{"num_hidden_layers": 16, "hidden_size": 64, "num_attention_heads": 2, "num_key_value_heads": 2, "head_dim": 32, "intermediate_size": 128, "vocab_size": 8192, "hidden_act": "tanh_gelu", "norm": "layernorm", "norm_place": "pre", "norm_eps": 1e-05, "positions": "learned", "qk_norm": true, "attn_scale": 0.177, "bias": "qkv", "tie_word_embeddings": true, "parallel_block": false, "init": "trunc", "init_std_qkv": 0.0625, "init_std_o": 0.011, "init_std_up": 0.0625, "init_std_down": 0.011, "optimizer": "soap_variant", "learning_rate": 0.0193, "beta1": 0.95, "beta2": 0.95, "weight_decay": 0.038, "lr_head": 0.0124, "warmup_steps": 31, "schedule": "wsd", "decay_fraction": 1.0, "decay_shape": "linear", "final_lr_fraction": 0.0, "batch_tokens": 65536, "max_seq_len": 512, "doc_mask": true, "train_tokens": 138400000, "max_steps": 2112, "dataset": "wikipedia_en"}
Each number is 500 + 50 x the weight over its row's rms, rounded and kept within 0 to 999. Layers, rows and columns count from 0. Numbers have three digits each. The size before them is the row's rms in percent of the matrix's.

# layer 7 MLP down, 64x128, rms 0.368, rows 54-63, columns 0-127
101:523486542540439466448470449493390486552486480411496493498488437508435499514605554515462519520552557557486484470543558482523452509421444581555542500529538536533568559466434497578499561533498534471532443406508486440554525544440458484527482554453490533474424538420534518457395462462515513406537527442478453517457439563484357525550428575517428522500456573521614434557498456443441402516563
108:461536639474481528518455518484549561507413506402485496408562531453483436496528501522463400576470457478488484512568463418571484581543463466532499503436549492622429510506579412496486469480513533564460512501531575437491478501502433454464497489462470554599478545505516511416556510603510562490597591536500406500580497461538452552470492526526608491460462560518576557445515548474516566510551
100:582491501461571591537506468472438562462534534519528517531604515510594557517514532513491577517442447472462597373529467508447537520514578460559452527516525435522443564532508483567471525539484461437419588514526536487487632400497528445530562476478478476493486521485628505556472444525560518528500474503556480618465441492493371515507518439501565404500520455511476400577511522491488459557487
104:525475508447508486439493569447557405551508494441459487504414433521540569446473415478456383528621435553454406467548472529506545430516457598442482468475466505568537597555462577492516494497567520524528386564454491511577580537459415469439565536447458615473491466508533376511505422474485564472548511444477451554535570493496539521520515557504428503463485455528473480497499479532525539513442
101:536469432580549476469487550492404448476480485585477524513488439453509373512471441489551468599538507489439517482467572586579515516546556593528498528500515510511479501485411550465478611557468588420544458507460581541563466347473577486470456586478442545458544546549413473496533485510493494501465596419502462555449454571480453507521512573447521509432442500539534437479420474535456497507523
102:541505454456407479568468561512521491529553346477473481575401512489474490451558569466560545465444408596525430557532528471429503464471433521568470484502459476557626531471506490530417542490438416496558465645491581517434478519562567499479519536446516447494517516481427422490466430447505483507406503536540489474523458509445458468443523496503462463524408449531513437459551497450531444431473
078:523517500537523481521479511548473603487504495616419550477537578575523589448596484556511585478511472491516486514492518469373429513541517459425478508444498509600506518574507512487484525528581542471495535471576488548524527637520464483535451577461563402533611512456496571516560535571483469536424497444442484513579450492530479608466471530483540530487647475455542479439431459513503537503462
093:536462425519531447405470538475559547486536499501458484453477525492472558483522461501538489528487440544539452497582540355488512487590412472590458516475494513476563565498465473520474541582498415475472501491491551551513473601511460500468491508544491476456443509570464499503486506594572343512635388478548469474452508549532506577436494601526448472498580484514459492581574477410537523407529
096:532477535519546422529455462529517463485430530463524471616493445425610362511463608523517476540502418495502502518495578500476435559554455483481515468434489541598575471527456482518538521429509511407507500549493453454433545485483462545545504510493484684498476548441550477518445529543468533501510543428552527496467499491573581396505472564559590544541461586523521549494530589534519531433510
113:481511483419481435525425534570563591505458507530496486579490445517641495514568505543533428595393449470524438552475463469582478458492571517517418380534512510502519544506404428528517519532481579607462565540489560514410572484476474552436491539611478599522496531491461491437500515377514427483539478456507475537531465518552544488523489494448537553543583462557541572485490493482525517525475